Weights of a small transformer language model: 13 layers.
Each number is 500 + 50 x the weight over the matrix's rms, rounded and kept within 0 to 999. Layers, rows and columns count from 0. Numbers have three digits each.

# layer 9 MLP gate, 704x256, rms 0.186, rows 265-364, columns 0-63
420584485498553486498545529468463507411565487514509512581502505495511472459584457462447427499475505463550472527473466511584452523508594543554373443492401500547504492540478614547439483509551591
583469467545510515518519477543428586516484543442459591512469518489466463431564529616553522461557413581561481526595532523523464385494557578462477490540507526531527472396434469537486470469553528
522495465461393507533445498447522600451484470426550533476531536458499439519554580586546491497451563474522457574494419462563450457496472560546460548538579528579541444453537509432552527468555498
438453474431483525467546434503516520451434507541444422496547492460540493484562462504509614501460465573413495495404442480546545537579509385531655459463516507439417494503521404429486520504439488
491546534533589525476471535451466530515470566487505563538541557437502415498489458509477490471494510538546594572556573501497496393480582498410522541546459526424514620550461385532567497512443499
582479586474537493467478467457491511444585402443488612480363464460485484581472450425493529492557515413503473543505602474432493535522525440547471564479505563464549554424400483452514456602482482
485498533518511515554480453417467496529458519487522516490516471526489527577527511491549546530556509549597579498526448475541473504475530428455403538514494545454456450573459544526521526476499487
515518473566500504445514456533459407536582545463515445449495602526503452494576510479522485545450465429576407486474500464562492548523520446542482599490476426541502571458469464452527510534516551
487596502417537478532445462449520575486545479434620434499381453459523460502559432517536516500439589526502509527606488465526480541507516517554472495460539552510437543506545526521435544456465477
415511560546480457586481407503538405514493558480505469522533471444622560478553530465573475483514545425529428605602584490481584548523450476466491602478573472491512454551505533507554535532523488
462458525514498480525442634490549423527522521425488524533521457501453550477484527518515514443515590542530564486542631509431527552637516537574421506552598569548442517565399585498471461551447473
445525470486524507463538468483405628535434543580502496543408486589474487437486473481575506525491430511475466532449511473480539529542569545623632531531465482511429512507515518433537523524579514
508505549493521503439486444471534494431456496522525544540614533456489485453517484480490575501516513583493554512441459547558608470402394513509448548549487469510475583497505430589553500533459476
490576469514547423545537554576423520464436533468612482557515463511478541512470541453555449432568553474548405413440509427496461491513424536510519533454462482417480469545538516444536486447627568
503525498473521521566491421523389556492443482619491536490561551549385444459526521569555459535595468480384461492385467481523536577422466498511489499527475503543429519486440511502510534491477483
475531494465530548581499509476515484498515503498449502543458490479512484546553527543442500569464538476560511528437510538492569519572475469467539518535526493526611458545558442477573583485546522
531505480530481499506524451549529562449556556500489495512480548496421494486452437446477574478539501430502480469557565534546537448510561424473476505463491505485571500502422561499552505485498519
499478556536560578524543483468480505444508480521501536472500538472528458571471459509424496510579513498505471453573525535533526569524486401429518501466551492518501537434457430561536458491527528
484461632532525514484531507498351551534508438504480514403557461503560517569485586459528507506478479501605573407585479485484501601489625496456475512442535445420455516494572484453426405476517393
487464426617439439586423487489466416496584491483481485492429530470390488377512583507540526511434599477468409502467553404565459511530510467546541506456481529509520543514522532429486524550478574
454461468450477550518530490526518441541491469568471492522437492527497474512556542524577474541549487531524608521393500562465496441473452504459402498503420632439522425399482408508515466616493513
469533433522461470497529468506520563617474480508377566417477388463414533465473433595505324538516505523504585597595502500499423500582420414586447494454451535513449464433491441480519577442513492
558531456570503419505497534549527426547500502534482520464558458525499502527515541571523486609434506536513426579511510603508490510555481500497535530522458457461535538470580448495558582527497483
474474545421436529511546581518460497489529509496549484481481476530518589597492449492480531548418422512507561510609608499529546484507520507509485516405509480498503544441414488569536466493557608
556563545499492579535431468443455483508452572460469601474533540354446436578566508470544472448524466597422528561605484492516511534626496502510462482453474488394455580430526407548522473430445442
551502585472459457530527485459520461476591520482504490514513493585529511452471449478507547516470548463466480515556557525464456360549506441489526483450464433522455523504511506507365456527512574
470458371599492487532421471403486483559613533489482446470492544497545505538484496578452484468584630542533542475514521565547431531573441496543491421521437376484563407505345466547514625487514444
600411521440509466480483493534488522466410429492584521455485579486530533460466481517536457507516461501552577567512449390399544530482539467503551539492486522612465417452479527524514535417550515
491620535434554458543425513438466547469578477506595511556555645547456563491527535514533439527426574477462355572479507538506495468547445531412573502426526479458482586527491583522507552474492456
515475603524479524558586479536486513514535548559477481574567555510434519481560508503529456543480469501545526508465479557537497546547482478562516504590516504541491443557552489498477590492443387
498493499584424470527436499460540477546528511570538576564491517510574531556504484546458549586471516546507486428451457504529484557465477490521461490445512522441392484418512485546500413676567516
541478425492489490496524585481456519440442428529488522500573527549562539477536522478489553528485548441552509467485564498503594555439486477443447529424556519464463444479403556581504559494475562
502476534406488472546550498478556484632391506453446488516446520520511556495476499523512463438529510555549470492555510491522455542462569534528506451526597441414495552469470479468516549470554519
548520564602514598481477484494470529539504562558500466461556547502472591600562589510457516479456512621516455416512539475572501513461493463507483517533529484566520604442595548595556562480535577
530605506543530542497473529540471521436483362600607492519527535534569512592569458460514547496366451519477512511510557507542496505458501454387501529465495509630572421424574514517511474509502553
493451525378399476470508451492509548479569588472497477498595599557616492443510581468466391521547594523479493569383503570468526540567468517440483524443501476530489457500502532433494488500467525
449486473569573431519454412397453487459463505517485536453483476541540447413509513545487452525456508380514432579474454547462595387466471463502504448657448490487519497485450488588495464532572582
534505509511512510442519521551425484477469349554469412558492465469592543530546521464645446531570544524463492493552514509569444481543471460496525603436507529594414440583440458525437405510496506
540445532517467513591472436458535542582537432439487480535524586576537490391611548584407451514515474425493407487482463474521524462560526471523459506541463549496525491541624535457552446563507552
520485525528437560510510405528469481447515572484427448495526431500548460567506423514458486575509537526484463461465427533570484541558584508543494551535436514540480451472540489471460420474550543
430487536466534463547553462517459554600517629426451546485494538525502541461488450572533621440521457523485504445531525441482515535500479555557435599528570468492551493575459481437582420516548579
499531448431409549541515387498440496458540524473484525465517513541559533601572512444513489461441513537452521535559535462575465521610550484532558602507559514492495505447500474493432533462553480
447549449464383553472548520530482529507547476602490408516506518549519512493536466510505488477502529571534431583541486452422499559474493491549499506450470424494519534526550434552610504532415479
507508469500487506551458506583505492622509479454537537422551441469495373536486448543544509501524447524504520586513550402459516469556452485487480545504601452482449461445506424507499499584600483
497509528542553466470420495483459455511452413566472466511478508480516520614448503407490408537504564600480534477555437517530536492455523497601555527477451467466498451422361437567447582470439509
550521569482483491509502509468577425447484470482492537488437480451557513455460548505439549539481478485485423538515516444502568500495468492499414514433407523509417489482460457532513533541480519
476494511548512564472501426493510407521464587564542612652473470520480579498483513561617513473585470510515464532570483581380450509655532511455452504533492528476524434580470523442396481516462437
505506592524503504557503462460499551553576445476441497448542600539480466539529572479486494506503566469465478432367551488589579483519504521605431500535486486395528496498455450389450478608554502
564533430498543471475434397472487530382518504443519466564528485413429502439523480536398455488566539477478522531427423349502509515488516413543508484472526559486461593386507499512430468520497534
435541486433460547558479587475502528548424481534564557550550520498494516488460490451542409546511458510523543515527472455475548462469503449569416572410476502490509520557488322474474529455508533
476528504513465457577540415481449511422460527549498433490493482477537583526552468450489499454519433488483539450525557495361554546447548515599493560405565459565516467518545510503575495486494438
651633514504468566530514509465458541474554549421544562537469488509486498516481534410545415495438522449441508499485491480458430456426508509519455493504511374520557404525520490597508593558506625
513433476469412570516452455518505546518423468465552503568486467561514504482558540497569533449437547502478523504442522440457493584541452494504450514467568541614544499488589555475518553430467452
518478510515539558558501531477451559467460554492455590468565580507581522483484606603504465564481535624572429502434477414563558536436512510409580475467456484481576556506554527470506421486466537
469516447504500563515440539487489542494503482494533458523486462514483421490496445627559401439429522490507472544435526588542509617448512489434546511534580444469478451528493552584558521561528524
474509470435430506649544565442552560418509463476451493517537488454564551486439536470511554485557418575565519535438529497461446568515524542461527514423575491491510455521557537451540497497531459
439522482535538530564510435484461549493393498480487457414536514485457515525587472547544580464538436535562453460550413534465552368503510522520513519497573528512470479432365566596474524421477391
483607629578452458595508552499442500472462493506415529494527461533554476518526401533471546480493418486548472542420447512550434445569566443451524478542479407504507539560574526439580536365536543
590505476479447472491567445527462556464489567492512433368594472470481476504499505439582491478411491541494474537447511534497453548522546397492488510577569536495446535528461526555524595484522459
494435428577541468461532514504455451424464529528523453456531482514458439431489476497484429517475530459485571459527492528521492465497492515467457555527576493470569504494504433499504430498587546
442463497532553523492463407566452579467521473511541659465565503442484461566416440499460481526458461438522505450528658545545485474531563424545558457543443453560484420478487546463427558558552550
525466540510518566477490558501444493508427440453494504520471516475511512555434451577579541438387495486526502484486550569487588430527403572536526487480611571373511602524471542448476569466543464
564593537558531549509497537485414543443507523473539530467409559549447485518520463534436434422532563559477465514437597543489583509518494491532448494653491585424513480477500587467419481436547532
487489451433453504509476600558559407432497545403470447473468428464469490512479511447446526532568488452475496459420588486446575529483510481515430378460600500647527529406487605530506500517423467
499508517574467466431490450566529601491483505448551455535399417529482475426577429459494516538391421552427420536437524524513475498547476427585484484523554501376569519474426470558520544585504576
576469567546469481464467495459492456477504561527406542465627529537459418508522445384601478455544500551525622545513492570491569562472516478460365548515401509618551538515549539520424517534557492
531603454500576495509546378479511431517514526512426453460456533568467542453490551482570495474504468520423393425447518444426461496554483482546471514495546470611438481560491480525550480537499501
563431506565492482572520481428437448516552508459501426548481429541525518483618492466588539476501480553470512438517542432530542437481459545617449443512521467519536480500475513491501513545501478
505576419621556479481498376526493465588411516495516565569566557538526561557513561506433486595500525474560491511565439532580470547453406619537505544510505471510537558463509452524546433441437509
544463423529459493521508475505540541493499554379499508457595485488479552472558545458417482378489416487532489403462326591582517532516464588474508447507451445511470497555469575463482522554572441
462490456582528506605533573615487459629489424510536505567529628424515468451411647525464443468429542549515554482501559549472567576627421474476517547488500468500417573573426536580486524461505572
464531521556549468513441501531424540457457491541532514650447457485510527455593519481485438465462534470542581609472502504410498472490456557495473405698412532471537463512486415593422582510497495
558534518509467497428481470423538613507515513525468527488501558523536519568569470526507573467552464605432496518520529480500454456476522463494458617494466518553556425466556493533530496593479473
448442549501435458510490451517493487432561485482494486446516410497544479440557509548548472360563477520505542475518436537468597402515406431536451425490391497555501413489515385476457387490511575
513455443534516492586487453441448552511508533470524416456437501496561387478523595543517615475434472484521516450405481512483523550592360482487563558489503450500525491397529435536502592544517545
463479581494584487518578615544494580484536467458537431610526572546492438494630445584479527378486546465602495511560500507558475549578426543500484513515498468519421585530528454639490491503515553
411524469521485572471453469455410455455436502430486495474509481484491444522485496483541531613476580525528630413490560486486460427537424484526489390502467461449488494482527504536469460461496647
479358427535529532504508466419509392513524531524500453507406499520572468493473458551501474484480448439435429516460520453474476476500524430459524539487518428557560546498522511567505459522590550
495531441573400488561477499531368558552562439488487452550583415515506510382574494476561539543440615516483547450462515545562488483614405457537490667462486500440482513556566400569477477513556482
379511509542435652490522501505479575527552406535440542524512511545435447486505396523448589463503440524466468532487402501548509485520521494508444436522411500535419557511481454495573512475506473
441518557514439528529577445537503572428489491551429529523505496470446433523439560551482546567524561450518501512527434478505553543453484440456491496565549517459449528528518389503438438416532456
455517542449531543406544513509509515446538517589490555601534491508491501552508513532544531527521465488490477582449585513543483545548509480518476523447502508565520531539528434458508574422595489
457429440494440523513563465536431548491504528480527496546464466519548493513519572463479484497455512536542414570455537589435526560580512440518524477537387572513589533427392456544528523531439530
482462555431438501479498516531504508614557488524548605409450525539546558455508503490485365524539452449463375562393537512537516415568529559489521470462518472523443543395517475436512447534530550
583558483533473431567496506507505556463534577510510494559575537537500542542527471549439585455467466460546502498527545519442519532550510558482586433499511472554473517528475477492479523437467440
454468505447475497448512508456418512575524509536629487621489561500502580506466506475427490573444479524522496567561525548412478419509594523532510537533518487520520555569558543438455579474474462
453498499529473518526464479478486485477514489510572439449468495545490506479544521443569431546516505549550534536497520522546501511519626501594374589415504504466458443352519545443579554581470561
478561448492524528483570469516462527472529521557439488464587550548454494556580479473470528545457472503563457553457538490621441520515607447451482453451486459411466520542518508499433552420487531
471507407551498478563479467418518520566540460481510432427598533516494502509512541482531557562620470438544572586431421429402500482527471530523502522479465467556522502448453507423569491507459523
427537554543449415516492505561458498516509493465453529571410527504530464475541454487548552413475502527464511465465501453532497523567499541553445493562465553566489516495471482463516454562475477
624502463501529576522530456566431416473651496496484507437557497574599415548517480474520455597531483511533464603604459447510419553508541474641473454432463485398496503498536496546498454490602438
435476571427422487498542468418448438525471565507454479495532505490500466511450545519536532505535525454540437555475444458534506508435493513503527551499426514501549594493422503426521542578497461
474520530547537496511524562469465632446471470518621520500469541471539526506546572500456491507520529499496424409416495518615579500527502536490367472537474355469547581506432474442413523389518437
448519497517608578484554626419442572486454569535511482511537507508656450486437474423507548439365541517475462472507527553535558556446549531469525495513528615436496484545507554508614470504495440
573512470550515374517440435471484490485580514526578472580588531466584499501488494609573486505478512520587463547529520507546578415534485555450479627446462580599549480472552588397585527605521468
510419467539491467546573472551579524521583470488514565486501629534519570377547461501490507372459564493504559546470572485585568511494438551513507530443461511566506607577553463531440482467507590
389472512458600602493559515517474462411525371451419518463605540484473567492465542540489473510561491576533536549407471474499485508497491469491453448456571588512453397529493580532487538535457539
509538413548579516510490482511513585411465591519407522505466473451486455476500494470486557501429488468456563550575515552509524510547484517456477528435617511443501547564443417487443489389505434
538509433441578537512572550465405500459518451500419549532569548528488563404455520498505418487482542506500428546540524503521482483587481370500582379537436428452551521568487467434561501523556448
549467509501414535509565510570559453558508531488473398579578511516446464450494434486581500514483574557579533462510486414452516462541489498461465523440543507597447409466532500507469509447523399